From a checkpoint of a small transformer trained on Wikipedia: rotary positions.
Each number is 200 + 30 x the weight over its row's rms, rounded and kept within 0 to 999. Layers, rows and columns count from 0. The size before them is the row's rms in percent of the matrix's.

# down: layer 11 MLP down (transposed), 704x256, rms 0.0519, rows 580-597, columns 0-127
# gate: layer 11 MLP gate, 704x256, rms 0.0568, rows 581-598, columns 0-127
# up: layer 11 MLP up, 704x256, rms 0.0544, rows 581-598, columns 0-127
down580,100,143,221,265,193,131,187,182,243,222,268,181,204,215,198,220,170,208,232,200,217,253,227,236,219,229,138,264,177,264,162,183,173,223,211,243,198,189,246,195,173,216,222,209,207,209,215,157,229,200,194,194,196,200,179,253,154,208,174,249,230,226,255,228,192,244,202,182,160,199,198,172,201,189,183,163,217,228,234,205,120,194,227,207,184,240,225,165,224,188,188,219,171,178,219,196,207,168,187,220,190,162,173,238,204,175,237,244,193,234,219,207,170,194,246,197,245,224,185,211,173,163,246,209,161,218,151,221,176
gate581,095,258,170,202,210,189,239,219,212,201,146,163,200,211,144,206,201,212,155,179,188,200,191,238,194,213,182,224,231,201,183,197,203,205,220,188,222,234,207,177,220,170,133,175,204,197,211,215,240,257,227,184,239,203,152,193,207,202,181,240,244,143,208,162,209,185,215,231,175,183,234,141,189,211,210,221,166,212,149,194,227,263,191,205,187,170,183,174,254,200,199,204,210,223,191,205,163,185,204,162,202,172,167,272,184,218,220,188,227,245,230,181,242,171,203,212,183,169,241,247,205,218,182,172,174,152,178,176,217
up581,102,209,202,233,156,164,195,202,226,188,134,200,161,192,198,223,207,268,253,179,209,207,195,233,243,203,231,286,188,161,170,189,182,226,201,279,184,165,245,167,198,220,168,209,221,148,198,188,203,184,239,191,204,255,151,194,220,212,204,218,200,245,206,175,216,185,266,189,210,250,189,224,211,186,185,207,174,210,151,199,173,215,220,185,195,197,199,168,242,145,191,152,163,235,195,127,172,227,208,215,115,211,157,189,207,194,210,152,190,199,224,185,206,237,178,208,273,190,150,184,199,181,174,206,204,194,215,180,188
down581,101,267,193,196,207,174,216,132,173,202,193,197,238,213,176,199,210,230,198,218,222,140,201,226,224,169,155,216,170,202,184,174,207,200,229,181,186,141,250,153,158,197,108,161,318,170,214,173,217,154,173,255,191,179,175,178,232,226,174,221,236,164,162,196,184,219,195,186,193,235,223,204,219,189,200,223,144,173,228,158,211,221,222,199,222,197,237,203,232,178,180,183,175,281,196,191,236,220,224,216,184,249,195,198,194,170,193,202,167,157,192,216,217,224,175,226,236,195,223,196,216,166,160,173,199,159,178,165,203
gate582,099,247,176,212,213,237,182,186,187,199,164,214,215,182,216,202,215,209,244,202,224,191,279,206,155,204,203,194,215,241,149,169,173,219,193,170,185,263,219,152,181,194,184,190,211,205,168,211,224,167,160,177,219,196,192,188,177,177,157,225,226,182,258,190,195,215,209,221,287,130,204,191,184,169,200,233,215,230,167,164,224,206,209,198,204,215,219,133,202,224,181,213,200,196,193,185,189,200,171,164,166,177,197,223,228,230,196,200,167,240,212,213,218,206,172,122,223,213,196,199,242,179,210,238,224,174,233,191,195
up582,103,189,166,203,184,231,175,217,153,183,245,164,188,241,189,155,190,212,165,188,164,220,251,107,231,171,236,208,199,255,218,178,203,185,165,242,239,187,222,198,269,176,170,173,204,205,184,164,165,216,171,187,162,230,215,220,197,208,214,176,208,252,180,201,227,179,190,187,175,212,218,174,207,209,193,148,216,131,214,227,234,223,213,178,164,141,238,246,179,252,190,181,264,206,225,211,204,183,181,207,232,214,174,189,196,192,182,203,182,226,170,188,179,164,170,207,167,208,139,202,185,218,182,168,221,267,196,179,206
down582,105,223,198,202,245,202,203,151,172,248,188,200,261,199,187,168,192,207,185,162,206,184,198,206,170,178,243,189,197,196,135,218,221,212,245,243,229,281,187,220,244,186,169,213,196,231,163,163,159,210,242,195,196,229,185,129,192,184,177,229,242,192,279,225,182,181,194,203,257,221,219,191,241,196,197,225,160,168,182,210,218,256,234,221,227,175,190,198,187,202,197,237,204,227,197,205,152,214,153,209,213,148,188,190,218,197,149,187,193,200,194,261,283,218,151,198,168,186,214,207,204,227,218,211,209,192,211,208,188
gate583,101,177,234,184,174,200,179,220,230,233,270,165,167,187,194,202,207,177,195,214,218,173,259,210,201,189,204,190,216,230,258,162,196,229,208,167,238,160,212,198,221,182,233,233,189,215,189,190,191,146,207,168,201,250,157,196,168,179,210,211,242,209,194,179,213,184,171,179,206,185,218,162,262,226,197,236,141,251,173,215,197,237,139,203,246,219,202,245,210,234,209,171,242,162,193,198,167,212,182,229,200,221,160,192,163,182,210,191,158,216,239,213,199,233,196,199,192,169,192,162,187,184,166,188,241,202,254,197,185
up583,104,187,198,230,222,184,162,189,205,191,236,178,244,211,180,217,212,242,146,208,193,186,217,194,190,219,267,214,175,220,196,187,207,160,184,229,205,227,234,225,141,212,188,181,186,243,196,136,214,194,188,174,228,249,175,218,196,199,176,165,194,230,183,188,156,142,211,212,153,206,179,227,194,201,192,199,190,220,254,200,221,198,214,144,218,247,196,196,210,212,190,198,183,141,190,197,178,237,207,208,278,193,203,161,196,136,215,221,192,187,207,248,244,233,197,157,171,180,207,201,196,175,218,251,145,190,230,227,181
down583,101,215,199,150,215,243,211,189,173,166,170,246,205,152,201,223,165,241,182,226,246,207,194,226,241,181,202,231,215,170,176,224,245,191,175,175,203,186,163,165,211,210,193,199,215,193,153,147,203,156,236,217,211,262,237,215,224,287,199,266,231,185,184,221,178,154,155,203,229,213,248,149,264,242,226,237,112,186,215,202,241,176,136,198,166,158,242,214,180,206,253,189,167,160,288,173,208,222,242,247,207,189,231,227,197,191,172,179,187,174,210,195,219,203,220,208,165,236,257,182,227,199,201,228,217,181,210,190,217
gate584,099,198,204,241,212,289,221,186,225,238,217,172,142,204,202,188,238,253,184,176,217,224,182,208,222,248,278,188,242,156,255,156,224,161,269,186,265,162,185,204,203,154,212,224,195,152,178,212,217,248,156,208,204,235,243,238,208,259,123,205,169,163,201,182,225,253,224,174,195,213,208,235,223,183,184,148,232,207,190,209,136,179,172,172,221,216,192,166,183,195,229,204,226,264,208,189,167,184,165,163,171,182,173,221,168,204,214,204,188,195,157,208,217,213,236,208,232,197,203,199,226,216,162,171,219,214,233,161,198
up584,104,175,255,176,180,174,162,209,195,223,210,221,212,212,204,213,200,221,163,267,249,249,174,150,184,217,240,177,218,186,172,182,233,219,208,219,216,221,214,197,174,169,227,214,197,169,155,182,199,185,212,239,192,185,180,189,189,233,192,225,206,171,193,256,204,227,210,197,240,205,206,285,214,171,200,203,177,216,211,197,216,197,209,213,223,177,160,241,178,209,214,206,153,205,195,191,187,168,159,178,201,209,204,174,214,179,231,163,166,218,235,217,244,200,197,175,202,245,165,210,195,212,184,240,192,231,215,194,260
down584,107,164,174,205,212,194,171,211,179,236,147,214,228,210,214,202,182,186,199,172,192,213,215,254,188,200,194,181,151,186,237,206,177,196,187,160,201,194,206,248,161,257,131,164,242,202,136,241,234,160,160,160,193,201,190,200,244,185,178,214,213,179,197,206,214,233,226,181,240,185,218,247,204,193,196,185,149,217,183,153,171,193,200,191,212,174,216,218,189,236,228,210,142,191,178,224,203,242,182,170,146,195,209,167,194,221,230,189,219,193,187,209,230,186,194,258,187,203,200,249,178,192,182,217,133,171,172,226,271
gate585,103,136,214,173,265,162,195,214,241,134,174,219,219,206,163,209,223,205,191,157,167,169,177,163,207,181,313,183,212,170,172,190,186,208,269,202,191,167,172,255,189,245,202,222,181,180,253,256,169,230,194,163,227,180,181,168,197,220,224,219,201,210,213,217,205,202,196,176,186,159,182,186,190,197,201,202,211,229,171,219,179,178,217,190,215,189,152,152,221,218,227,236,198,271,185,145,209,215,228,189,231,208,158,221,246,143,214,246,174,178,199,275,232,219,186,207,248,210,212,214,213,246,109,168,235,241,198,139,222
up585,102,186,174,170,185,165,227,211,248,172,190,139,208,132,197,224,155,213,202,192,179,189,188,211,223,251,171,188,206,181,214,151,174,244,211,206,172,236,244,152,218,232,249,177,216,221,186,199,144,244,175,170,219,192,159,218,203,251,241,149,149,227,158,196,198,215,169,207,228,209,227,231,196,242,178,212,200,206,234,171,197,213,183,191,179,184,229,236,200,162,213,206,176,208,191,209,204,190,153,226,195,169,210,169,139,224,251,209,194,238,182,135,172,144,251,222,236,221,267,191,195,182,182,213,240,216,275,212,242
down585,103,229,235,206,183,260,164,132,214,234,267,107,194,171,179,167,132,198,240,210,171,252,187,246,199,252,184,198,210,241,219,194,197,220,233,238,176,228,219,182,188,176,186,212,138,191,164,159,245,205,164,129,183,232,202,238,235,161,213,247,218,232,195,212,240,224,208,149,211,200,172,202,203,225,226,241,236,226,210,197,202,216,184,213,191,212,175,220,118,195,188,195,231,137,187,223,179,168,148,204,213,217,203,187,183,148,219,173,163,194,218,229,144,165,208,200,181,182,229,204,284,111,204,227,215,185,204,248,201
gate586,094,180,189,193,237,150,155,183,220,176,220,168,219,156,152,155,183,225,184,204,156,180,227,168,293,155,213,138,184,208,202,188,208,213,201,159,215,215,213,188,217,237,192,215,203,201,223,198,200,228,226,173,205,213,196,161,172,216,196,128,175,297,245,228,227,218,230,191,271,156,173,135,180,217,209,248,221,231,188,146,182,161,222,218,225,198,239,231,182,235,163,184,214,209,190,193,172,228,238,199,236,238,202,241,230,232,204,219,193,222,193,251,200,202,239,211,219,132,155,200,192,190,198,173,228,162,179,220,233
up586,097,250,174,188,160,183,203,213,237,194,178,196,179,248,229,196,169,190,185,192,249,195,181,186,208,184,197,237,178,218,187,161,179,188,229,206,184,192,214,291,217,177,221,181,201,199,146,231,171,237,185,176,204,209,199,182,196,236,197,204,169,218,200,218,242,149,172,183,220,114,215,223,222,185,188,208,265,242,204,197,191,221,267,220,246,202,143,228,212,217,238,202,196,173,193,253,145,248,243,214,194,214,238,149,216,203,223,190,186,238,179,203,192,197,151,215,241,257,252,152,158,144,197,205,247,205,203,195,238
down586,098,285,233,147,197,230,242,187,129,246,172,154,183,190,174,207,238,176,224,235,255,224,198,189,174,192,198,229,158,207,184,234,170,238,174,180,204,201,193,181,131,189,230,235,251,246,219,195,189,185,215,207,241,178,180,169,123,205,166,207,210,201,172,173,158,222,169,202,223,208,203,222,207,210,172,215,233,247,171,224,251,243,205,195,205,236,174,194,197,253,222,265,224,195,103,253,225,184,183,159,229,224,171,164,213,135,208,218,207,245,203,229,129,187,171,178,200,189,161,200,250,200,224,154,205,258,196,170,154
gate587,109,182,209,201,169,201,150,218,207,194,206,239,165,175,211,246,179,229,283,195,177,165,168,184,199,161,230,224,193,250,195,206,192,183,262,194,198,220,196,170,244,204,184,178,191,193,144,181,185,162,207,206,153,237,226,205,197,244,224,200,201,189,206,245,218,200,191,225,232,175,158,181,213,205,205,228,241,199,241,185,198,204,190,171,199,139,236,229,268,162,187,254,170,186,183,131,218,234,192,184,201,212,199,198,288,221,251,141,175,123,156,192,226,212,245,180,233,229,179,192,160,161,236,195,173,205,204,257,209
up587,102,200,227,225,206,249,161,228,247,210,177,247,229,166,168,203,197,187,211,209,164,186,181,198,183,200,157,195,198,214,214,189,207,198,194,249,207,164,210,219,195,168,168,177,200,212,231,175,236,200,155,259,185,208,252,213,185,206,237,207,197,186,189,182,191,169,226,197,190,189,211,139,192,214,189,238,155,199,174,266,245,192,130,137,275,185,232,212,229,196,218,197,230,220,197,228,146,152,156,251,165,171,199,217,271,219,179,187,206,190,200,186,215,207,185,240,231,179,219,214,161,169,213,218,188,231,253,246,217
down587,104,157,190,207,206,225,196,206,178,207,210,214,214,211,220,264,175,237,208,173,184,223,147,224,195,214,171,184,198,228,212,198,221,196,300,177,202,215,216,211,200,196,212,239,225,221,197,221,219,205,174,237,153,218,162,236,249,212,275,185,231,142,236,214,204,144,215,176,174,210,181,190,184,209,272,197,235,210,242,230,207,210,179,228,206,226,247,188,191,190,168,199,160,258,154,187,184,182,237,203,166,214,232,173,209,219,268,158,190,140,191,234,173,222,205,184,171,202,248,203,202,175,171,188,195,196,166,197,116
gate588,094,210,199,153,235,180,140,197,203,185,148,206,243,256,177,186,170,194,232,165,199,217,173,129,185,202,247,188,198,205,259,225,176,177,186,213,227,183,248,159,247,180,209,210,193,193,205,211,222,157,181,132,207,187,157,190,205,217,170,202,106,248,238,194,203,217,264,182,237,154,181,239,221,216,167,163,204,173,235,176,171,205,186,249,210,213,237,171,217,218,197,232,163,161,156,228,183,166,174,200,208,156,175,267,156,259,200,186,230,209,189,186,215,204,263,223,230,178,172,172,160,225,170,235,221,163,230,226,206
up588,101,233,206,189,273,215,174,206,152,207,166,183,221,236,193,204,172,174,213,202,202,178,196,233,219,212,175,186,171,172,217,326,249,173,194,157,176,150,211,163,239,213,222,193,195,151,201,179,211,210,155,188,156,173,192,210,183,186,180,197,176,223,183,243,193,210,213,175,185,200,213,220,239,233,203,161,193,165,286,245,190,178,203,259,196,169,222,195,209,214,216,187,184,167,174,248,175,227,229,159,200,153,213,286,189,182,201,172,222,175,162,124,190,235,267,192,196,176,198,204,162,215,240,203,226,197,225,197,203
down588,102,219,210,212,207,165,222,177,154,185,275,200,167,222,174,207,193,187,180,150,201,189,226,246,199,179,142,180,200,187,191,186,180,199,159,233,103,165,161,159,170,169,273,176,165,209,246,179,167,243,191,229,147,153,202,252,219,198,190,194,260,174,179,223,180,160,161,260,225,226,246,221,210,145,216,205,205,179,228,194,193,235,201,183,223,227,207,208,190,252,199,188,256,200,273,199,166,235,211,200,200,248,257,186,214,176,201,193,147,175,274,192,221,200,220,151,150,173,200,211,203,142,241,135,200,190,234,196,231
gate589,095,199,178,143,195,305,236,176,216,193,191,179,176,225,193,192,178,243,203,150,202,188,204,179,258,220,203,219,222,216,230,213,239,164,146,210,189,194,212,175,198,238,263,217,177,142,206,193,183,199,209,205,202,224,226,214,201,162,180,209,162,160,204,227,206,191,144,177,201,185,194,203,159,240,242,214,210,195,179,192,141,165,220,190,216,172,214,206,216,215,225,173,159,146,187,200,184,232,209,149,227,226,234,212,197,250,177,204,189,232,185,197,233,163,235,236,205,216,180,229,240,227,164,203,168,225,177,162,160
up589,093,192,141,195,187,176,165,212,218,188,95,165,221,216,206,207,237,187,209,180,153,199,219,179,186,199,248,187,157,189,191,252,226,237,181,146,263,196,193,235,176,166,209,220,197,234,168,191,187,145,161,233,157,180,219,181,206,204,191,189,248,209,135,172,174,141,194,221,221,260,207,184,228,131,183,206,189,241,213,196,206,141,208,221,210,131,170,195,182,176,169,136,207,223,211,229,245,187,246,152,197,245,212,201,199,181,199,226,127,179,225,173,149,226,205,171,211,183,201,172,217,187,196,211,225,179,201,200,161
down589,095,198,185,193,199,229,207,180,187,206,235,229,201,186,177,196,207,170,230,200,192,200,233,190,206,207,164,186,203,203,235,218,199,202,187,186,198,202,242,241,172,122,235,232,163,258,140,229,246,224,216,231,180,205,209,205,190,136,211,211,173,218,185,203,154,192,205,197,185,171,190,207,171,181,228,200,257,204,173,233,265,235,211,191,214,144,204,215,223,195,207,200,266,156,223,238,221,153,160,239,172,234,167,225,219,242,172,171,214,188,181,213,197,235,231,197,214,234,167,135,202,165,167,186,156,266,173,291,233
gate590,101,193,193,155,221,248,203,262,260,177,189,192,158,218,183,203,177,192,201,176,169,154,254,225,196,191,166,219,181,251,222,205,227,202,232,168,150,163,197,153,198,180,193,202,190,267,180,226,239,200,198,231,221,226,207,139,170,269,165,188,184,161,181,199,188,189,184,218,198,211,204,152,170,208,199,174,237,200,167,205,196,176,184,203,189,158,244,183,197,178,165,183,190,174,166,201,194,261,222,217,204,232,243,201,218,237,140,128,174,185,216,185,228,215,229,168,190,173,190,212,206,191,206,253,221,215,204,216,210
up590,097,184,180,204,207,218,174,217,207,173,174,262,171,222,157,190,174,211,205,163,128,166,200,232,222,151,184,196,181,165,253,172,272,200,156,183,175,218,226,234,160,212,226,220,188,216,177,220,238,224,200,235,174,275,250,233,209,202,182,230,199,213,208,142,208,169,265,199,179,249,206,210,220,144,199,145,197,233,172,103,193,153,187,205,204,204,152,179,207,172,151,148,176,193,198,208,283,234,229,225,183,237,187,210,197,282,202,192,170,217,230,199,211,244,205,216,237,227,247,155,254,205,251,246,119,219,178,246,204
down590,100,222,163,246,209,211,209,228,236,217,252,215,142,219,104,235,186,157,177,214,204,149,178,244,204,218,263,211,238,201,176,154,193,209,169,215,200,185,193,199,173,171,184,182,198,172,232,135,232,224,153,168,205,229,204,230,226,198,185,211,192,248,201,225,226,256,243,169,245,252,212,166,194,154,218,132,234,184,180,190,219,209,182,182,208,125,129,216,202,209,235,158,158,234,235,177,221,203,245,221,223,242,147,246,212,266,138,226,233,228,126,227,231,189,234,243,170,244,179,215,217,210,199,186,172,215,200,203,224
gate591,102,222,197,185,197,208,253,177,127,256,187,202,256,192,245,261,172,212,222,211,168,198,230,150,165,197,138,186,213,201,200,187,250,183,231,211,225,229,183,160,224,186,241,170,169,219,180,148,231,238,213,211,196,203,171,170,179,182,152,190,151,227,225,255,226,222,231,192,200,190,176,202,254,232,193,278,241,184,224,198,162,222,205,193,233,193,204,200,227,186,215,184,216,193,196,212,176,186,164,184,218,217,194,161,239,186,209,208,216,149,147,217,224,188,204,215,204,129,217,179,179,184,196,187,212,180,205,182,204
up591,104,217,192,167,157,153,226,211,176,215,150,168,220,185,200,197,186,206,169,192,153,161,163,275,205,163,199,217,188,201,213,205,188,197,210,239,207,144,184,120,253,294,206,153,216,245,166,232,164,235,213,160,154,230,239,163,212,204,182,179,157,207,205,220,230,249,157,181,196,196,225,222,166,169,203,240,203,161,195,212,201,179,207,251,218,215,194,248,222,184,247,195,164,244,185,220,220,160,200,174,244,132,239,189,200,236,228,178,173,187,162,227,221,162,218,179,187,179,231,158,207,200,165,222,181,175,203,170,218
down591,104,183,170,201,170,246,181,158,153,204,254,179,182,248,187,183,274,149,221,170,238,175,186,215,217,136,216,211,122,209,190,233,174,208,223,180,197,216,258,170,221,244,200,142,248,237,173,241,215,185,235,259,229,153,203,215,230,208,284,142,159,212,203,191,236,197,172,166,185,182,176,236,202,188,166,246,203,195,233,193,222,207,216,223,186,214,204,148,215,216,223,182,238,241,279,164,208,205,211,214,171,212,229,139,202,205,181,238,226,169,188,225,204,169,241,190,183,211,190,219,214,226,214,264,103,201,206,146,169
gate592,092,203,252,228,207,221,195,233,164,184,181,201,176,248,212,225,221,166,168,233,203,208,143,228,168,246,160,156,170,207,229,246,229,186,156,173,213,159,166,223,241,194,183,200,179,221,218,209,197,189,171,169,240,188,228,202,224,168,184,223,163,195,228,213,265,210,186,188,193,161,191,246,216,209,239,204,239,163,175,210,197,199,237,220,198,206,202,196,233,180,174,172,208,125,205,220,209,221,164,218,197,160,154,161,235,181,253,229,172,211,243,234,138,166,177,211,164,158,140,201,236,216,214,182,242,259,178,231,204
up592,094,213,182,237,152,139,251,189,154,177,203,177,191,201,178,226,209,189,135,253,227,234,244,236,242,193,206,235,168,145,180,207,179,268,232,192,217,156,148,239,164,234,205,214,219,202,247,218,203,184,193,213,201,172,191,169,181,201,194,146,212,208,249,217,168,249,170,209,204,203,193,187,239,207,211,139,237,214,197,260,186,146,228,176,210,197,193,203,238,181,219,127,212,213,187,195,178,204,212,160,215,245,186,156,218,165,214,106,197,151,150,196,170,206,234,234,187,184,117,180,196,221,198,196,196,205,177,227,215
down592,096,251,130,187,198,169,202,145,216,193,201,169,195,212,259,253,220,279,199,178,190,177,210,204,190,163,242,171,161,210,181,171,212,176,194,256,243,214,230,146,144,175,185,190,133,212,225,208,207,252,207,200,210,218,202,172,226,180,172,219,204,184,241,178,209,228,233,242,182,224,207,181,152,210,180,210,159,202,213,145,210,216,235,207,201,209,136,229,172,212,200,222,201,236,226,201,212,194,231,167,225,243,198,210,205,219,153,212,215,214,212,166,268,225,182,200,230,201,191,216,182,235,211,185,219,133,218,176,191
gate593,099,204,173,164,237,177,174,175,189,193,230,291,129,179,215,166,238,222,178,169,196,181,172,222,208,205,206,152,212,197,199,206,211,272,147,237,202,141,192,235,195,192,189,234,196,251,201,186,145,226,195,210,237,170,212,220,197,182,177,187,220,183,202,176,228,177,196,240,208,170,188,225,206,189,192,197,191,237,259,170,243,185,202,153,190,194,177,135,202,222,183,190,212,217,180,205,233,199,164,221,208,236,181,219,227,245,176,240,213,211,235,220,200,212,254,183,216,224,254,224,185,221,225,216,269,190,181,220,186
up593,100,154,291,154,180,203,170,216,212,189,214,199,211,235,191,183,200,220,190,236,212,199,255,197,222,164,219,211,146,189,254,165,181,233,201,150,195,199,178,221,196,253,232,239,192,199,233,217,210,189,211,197,187,195,184,214,231,310,211,174,198,213,200,197,252,213,205,225,201,208,175,220,191,224,177,162,195,174,194,235,123,212,245,216,206,214,213,193,207,220,230,191,226,234,188,193,172,205,200,259,182,261,238,191,197,185,211,218,167,172,159,174,179,211,135,136,220,239,185,193,222,167,199,218,157,213,230,219,217
down593,102,187,219,233,201,234,225,236,229,208,239,213,199,214,198,257,237,184,231,230,186,194,183,203,215,198,197,250,209,227,224,206,160,178,213,230,217,223,254,168,249,214,157,250,200,254,215,268,132,212,227,177,205,105,210,265,193,159,213,178,176,232,205,214,199,163,204,162,193,215,210,196,173,197,201,227,184,212,162,211,179,203,181,173,167,225,175,203,219,187,240,167,186,172,183,219,144,193,171,212,217,202,253,227,193,165,208,185,223,201,195,182,182,235,209,168,220,174,221,202,165,192,200,268,213,171,165,149,270
gate594,100,166,193,192,234,214,191,177,173,193,193,192,136,190,258,169,204,211,232,171,238,171,260,171,177,189,211,173,217,241,199,190,204,146,183,211,211,286,195,205,197,196,210,175,192,208,177,162,242,169,229,209,173,193,227,213,161,195,141,199,206,199,182,191,218,210,190,199,217,145,210,176,220,193,192,203,188,235,178,242,204,143,232,179,203,203,169,219,172,225,263,243,205,179,196,197,215,180,171,232,206,224,151,249,163,200,166,213,212,183,120,170,166,164,166,257,200,210,207,184,188,213,183,161,262,197,249,241,201
up594,099,198,157,124,206,213,188,210,133,218,191,213,144,213,184,214,214,199,205,187,239,231,233,187,225,176,164,221,176,197,205,156,196,220,161,166,269,226,186,202,193,217,200,198,189,262,181,220,171,183,177,155,236,223,169,179,180,188,152,178,210,188,165,202,205,213,161,143,222,158,206,222,208,235,200,245,172,191,174,222,217,194,174,224,231,179,232,215,175,191,198,188,169,141,183,207,211,190,261,151,191,220,192,224,190,249,271,176,180,166,156,232,166,215,195,223,130,257,238,238,178,191,146,210,206,242,195,206,251
down594,099,195,195,173,257,192,155,201,211,212,171,184,176,203,211,189,179,229,195,192,154,196,205,192,222,237,199,222,218,228,189,207,145,211,233,237,185,236,183,210,217,217,157,160,210,195,217,220,172,181,132,193,189,248,199,180,218,182,205,235,169,176,236,197,234,192,150,229,231,210,206,195,155,268,209,229,173,216,190,192,177,207,201,184,196,200,182,186,204,193,194,200,253,165,300,238,187,207,234,246,200,146,246,127,186,179,180,193,213,262,179,180,262,255,228,211,225,174,183,129,229,200,174,208,146,168,229,186,201
gate595,105,207,235,183,219,196,225,169,227,206,224,238,186,174,235,217,188,170,208,247,248,188,179,189,182,186,187,164,214,232,239,230,184,236,169,221,200,203,209,211,229,204,181,203,186,224,198,176,174,184,155,222,225,207,210,177,216,166,231,174,171,227,226,187,230,170,223,208,223,163,181,192,216,154,227,199,250,211,218,222,174,196,205,230,233,228,183,162,231,243,149,211,272,182,217,195,169,204,152,201,170,227,155,145,219,154,278,171,173,229,175,310,224,230,189,240,188,210,185,172,212,213,200,212,178,187,181,220,215
up595,106,185,268,161,254,228,220,197,179,202,213,230,185,173,187,262,188,184,206,271,179,145,183,154,168,142,228,183,201,233,189,224,185,249,174,209,199,158,202,163,218,186,207,199,220,205,190,193,186,224,199,192,279,192,226,199,190,214,231,180,150,185,194,180,172,185,203,191,225,134,203,173,198,194,212,242,200,274,257,236,165,209,253,201,171,189,225,187,197,216,221,160,214,191,179,245,202,215,234,227,213,194,119,224,244,173,197,186,226,224,199,190,203,202,267,234,228,240,216,227,193,170,227,166,133,233,200,195,216
down595,105,189,235,207,231,248,257,177,211,126,122,252,222,171,180,204,152,170,198,156,211,140,253,201,196,169,220,228,171,186,223,227,203,208,190,207,272,239,155,187,220,205,196,164,201,244,167,231,251,220,217,193,215,217,192,181,172,245,236,211,209,162,139,185,212,155,208,179,233,209,195,168,173,198,219,262,183,179,202,181,202,291,173,177,246,195,207,194,172,241,195,152,188,195,141,240,213,214,159,199,214,252,197,209,178,151,168,171,198,176,242,227,211,196,199,220,187,197,240,187,232,186,207,183,206,220,196,204,198
gate596,093,218,262,196,180,212,211,199,221,163,228,210,237,190,186,155,189,234,211,147,192,217,192,263,182,168,232,215,217,114,182,226,163,204,165,198,162,219,176,206,216,210,183,212,151,179,210,263,175,188,188,238,215,260,169,225,199,130,199,247,240,187,193,227,168,213,201,184,194,209,199,252,219,222,189,221,195,214,136,203,174,176,206,187,159,196,184,214,232,250,199,228,228,187,197,196,233,162,208,206,232,159,204,139,215,184,193,227,240,217,270,195,225,249,222,183,256,191,215,229,164,231,125,185,202,250,151,200,218
up596,092,221,167,238,194,249,262,244,221,201,166,193,181,152,193,182,243,227,241,233,199,186,163,223,194,170,173,196,195,179,206,210,210,146,249,187,256,213,193,211,229,207,191,172,219,211,222,173,244,152,184,138,152,215,177,202,239,237,170,180,193,198,191,213,237,138,177,181,196,170,181,199,218,257,197,225,163,200,222,252,202,231,137,164,273,193,205,211,169,193,252,193,194,234,187,212,181,160,222,193,269,210,246,236,190,243,193,206,252,182,159,216,181,173,223,186,236,182,210,158,174,172,115,161,234,197,206,220,160
down596,097,177,191,208,173,154,178,181,237,223,215,236,191,203,183,186,226,212,154,205,224,257,188,166,198,221,165,189,234,208,188,158,171,224,207,211,170,137,209,224,184,225,267,194,263,209,184,214,164,206,252,249,265,129,167,171,221,177,208,236,147,247,180,210,167,218,229,251,192,221,265,201,193,171,161,193,190,220,195,166,177,167,191,182,175,209,201,183,209,123,199,232,133,195,225,169,167,261,219,207,206,207,147,198,254,157,189,147,193,185,212,182,191,212,191,193,187,193,218,202,219,245,211,258,189,189,189,200,187
gate597,106,187,232,158,226,167,201,161,224,177,287,185,231,176,226,184,161,175,238,206,250,225,236,182,206,177,205,208,204,201,170,269,179,201,152,189,193,196,192,198,197,205,181,174,175,157,148,195,223,233,220,202,193,215,220,176,216,240,230,207,205,174,213,207,213,191,192,209,226,197,151,164,205,193,191,215,196,195,204,234,137,192,188,144,144,198,147,238,219,228,225,161,237,131,184,169,238,232,205,221,170,227,235,219,234,227,202,102,152,195,212,172,171,188,226,180,186,191,228,285,225,241,181,175,217,224,197,221,179
up597,102,253,214,205,215,224,241,179,200,209,151,247,195,239,165,173,173,203,188,154,218,232,200,172,179,203,194,166,232,157,186,189,211,207,180,211,165,135,229,233,211,196,214,156,188,168,240,198,235,195,187,169,245,185,201,179,189,166,181,193,146,184,216,201,213,229,134,196,221,188,228,241,227,228,198,203,212,202,125,212,191,245,168,223,235,190,155,235,220,244,178,193,226,170,217,164,236,226,188,159,227,191,193,197,199,247,204,156,231,196,195,220,180,145,223,179,210,210,198,214,171,233,202,198,202,207,177,174,226
down597,106,153,199,197,219,216,243,238,168,187,207,192,182,211,147,232,173,212,235,254,178,205,203,215,203,171,186,160,202,205,195,220,228,183,193,212,227,206,236,236,208,205,214,172,209,188,196,162,167,199,166,127,231,193,179,257,164,156,203,197,192,205,137,131,186,177,205,227,176,151,184,233,164,214,185,224,212,206,205,160,236,171,166,204,161,228,188,210,269,228,210,192,207,235,175,199,220,227,178,173,176,204,127,191,212,193,165,236,222,228,191,196,238,235,196,196,161,218,175,182,180,264,251,248,242,161,225,202,218
gate598,097,209,220,183,192,157,219,222,263,186,196,182,182,171,197,212,196,171,193,190,197,221,277,241,146,186,233,211,164,202,184,231,157,200,165,176,186,190,158,146,142,221,241,172,205,183,210,199,194,173,242,187,249,218,214,182,203,247,160,183,255,214,226,199,224,151,192,193,177,191,171,175,182,214,180,187,208,203,233,239,204,199,211,204,133,218,233,243,190,179,222,217,237,228,226,188,162,157,213,174,211,240,259,181,222,222,172,139,194,258,196,219,213,243,158,214,199,178,202,157,178,242,212,162,184,253,284,263,174
up598,099,194,179,224,212,170,165,185,138,142,231,197,147,143,211,203,179,222,216,190,212,203,193,188,234,200,149,240,250,237,202,187,232,266,200,179,146,236,217,264,215,225,191,170,181,145,260,224,247,194,207,158,197,197,172,202,223,146,209,238,233,178,227,212,219,215,183,214,198,139,215,161,192,230,196,206,178,227,151,187,198,193,188,190,236,222,181,223,149,197,183,202,203,186,211,237,220,228,238,212,264,164,216,268,184,226,110,187,201,192,226,163,230,212,176,174,249,198,222,197,211,169,222,185,173,183,158,172,206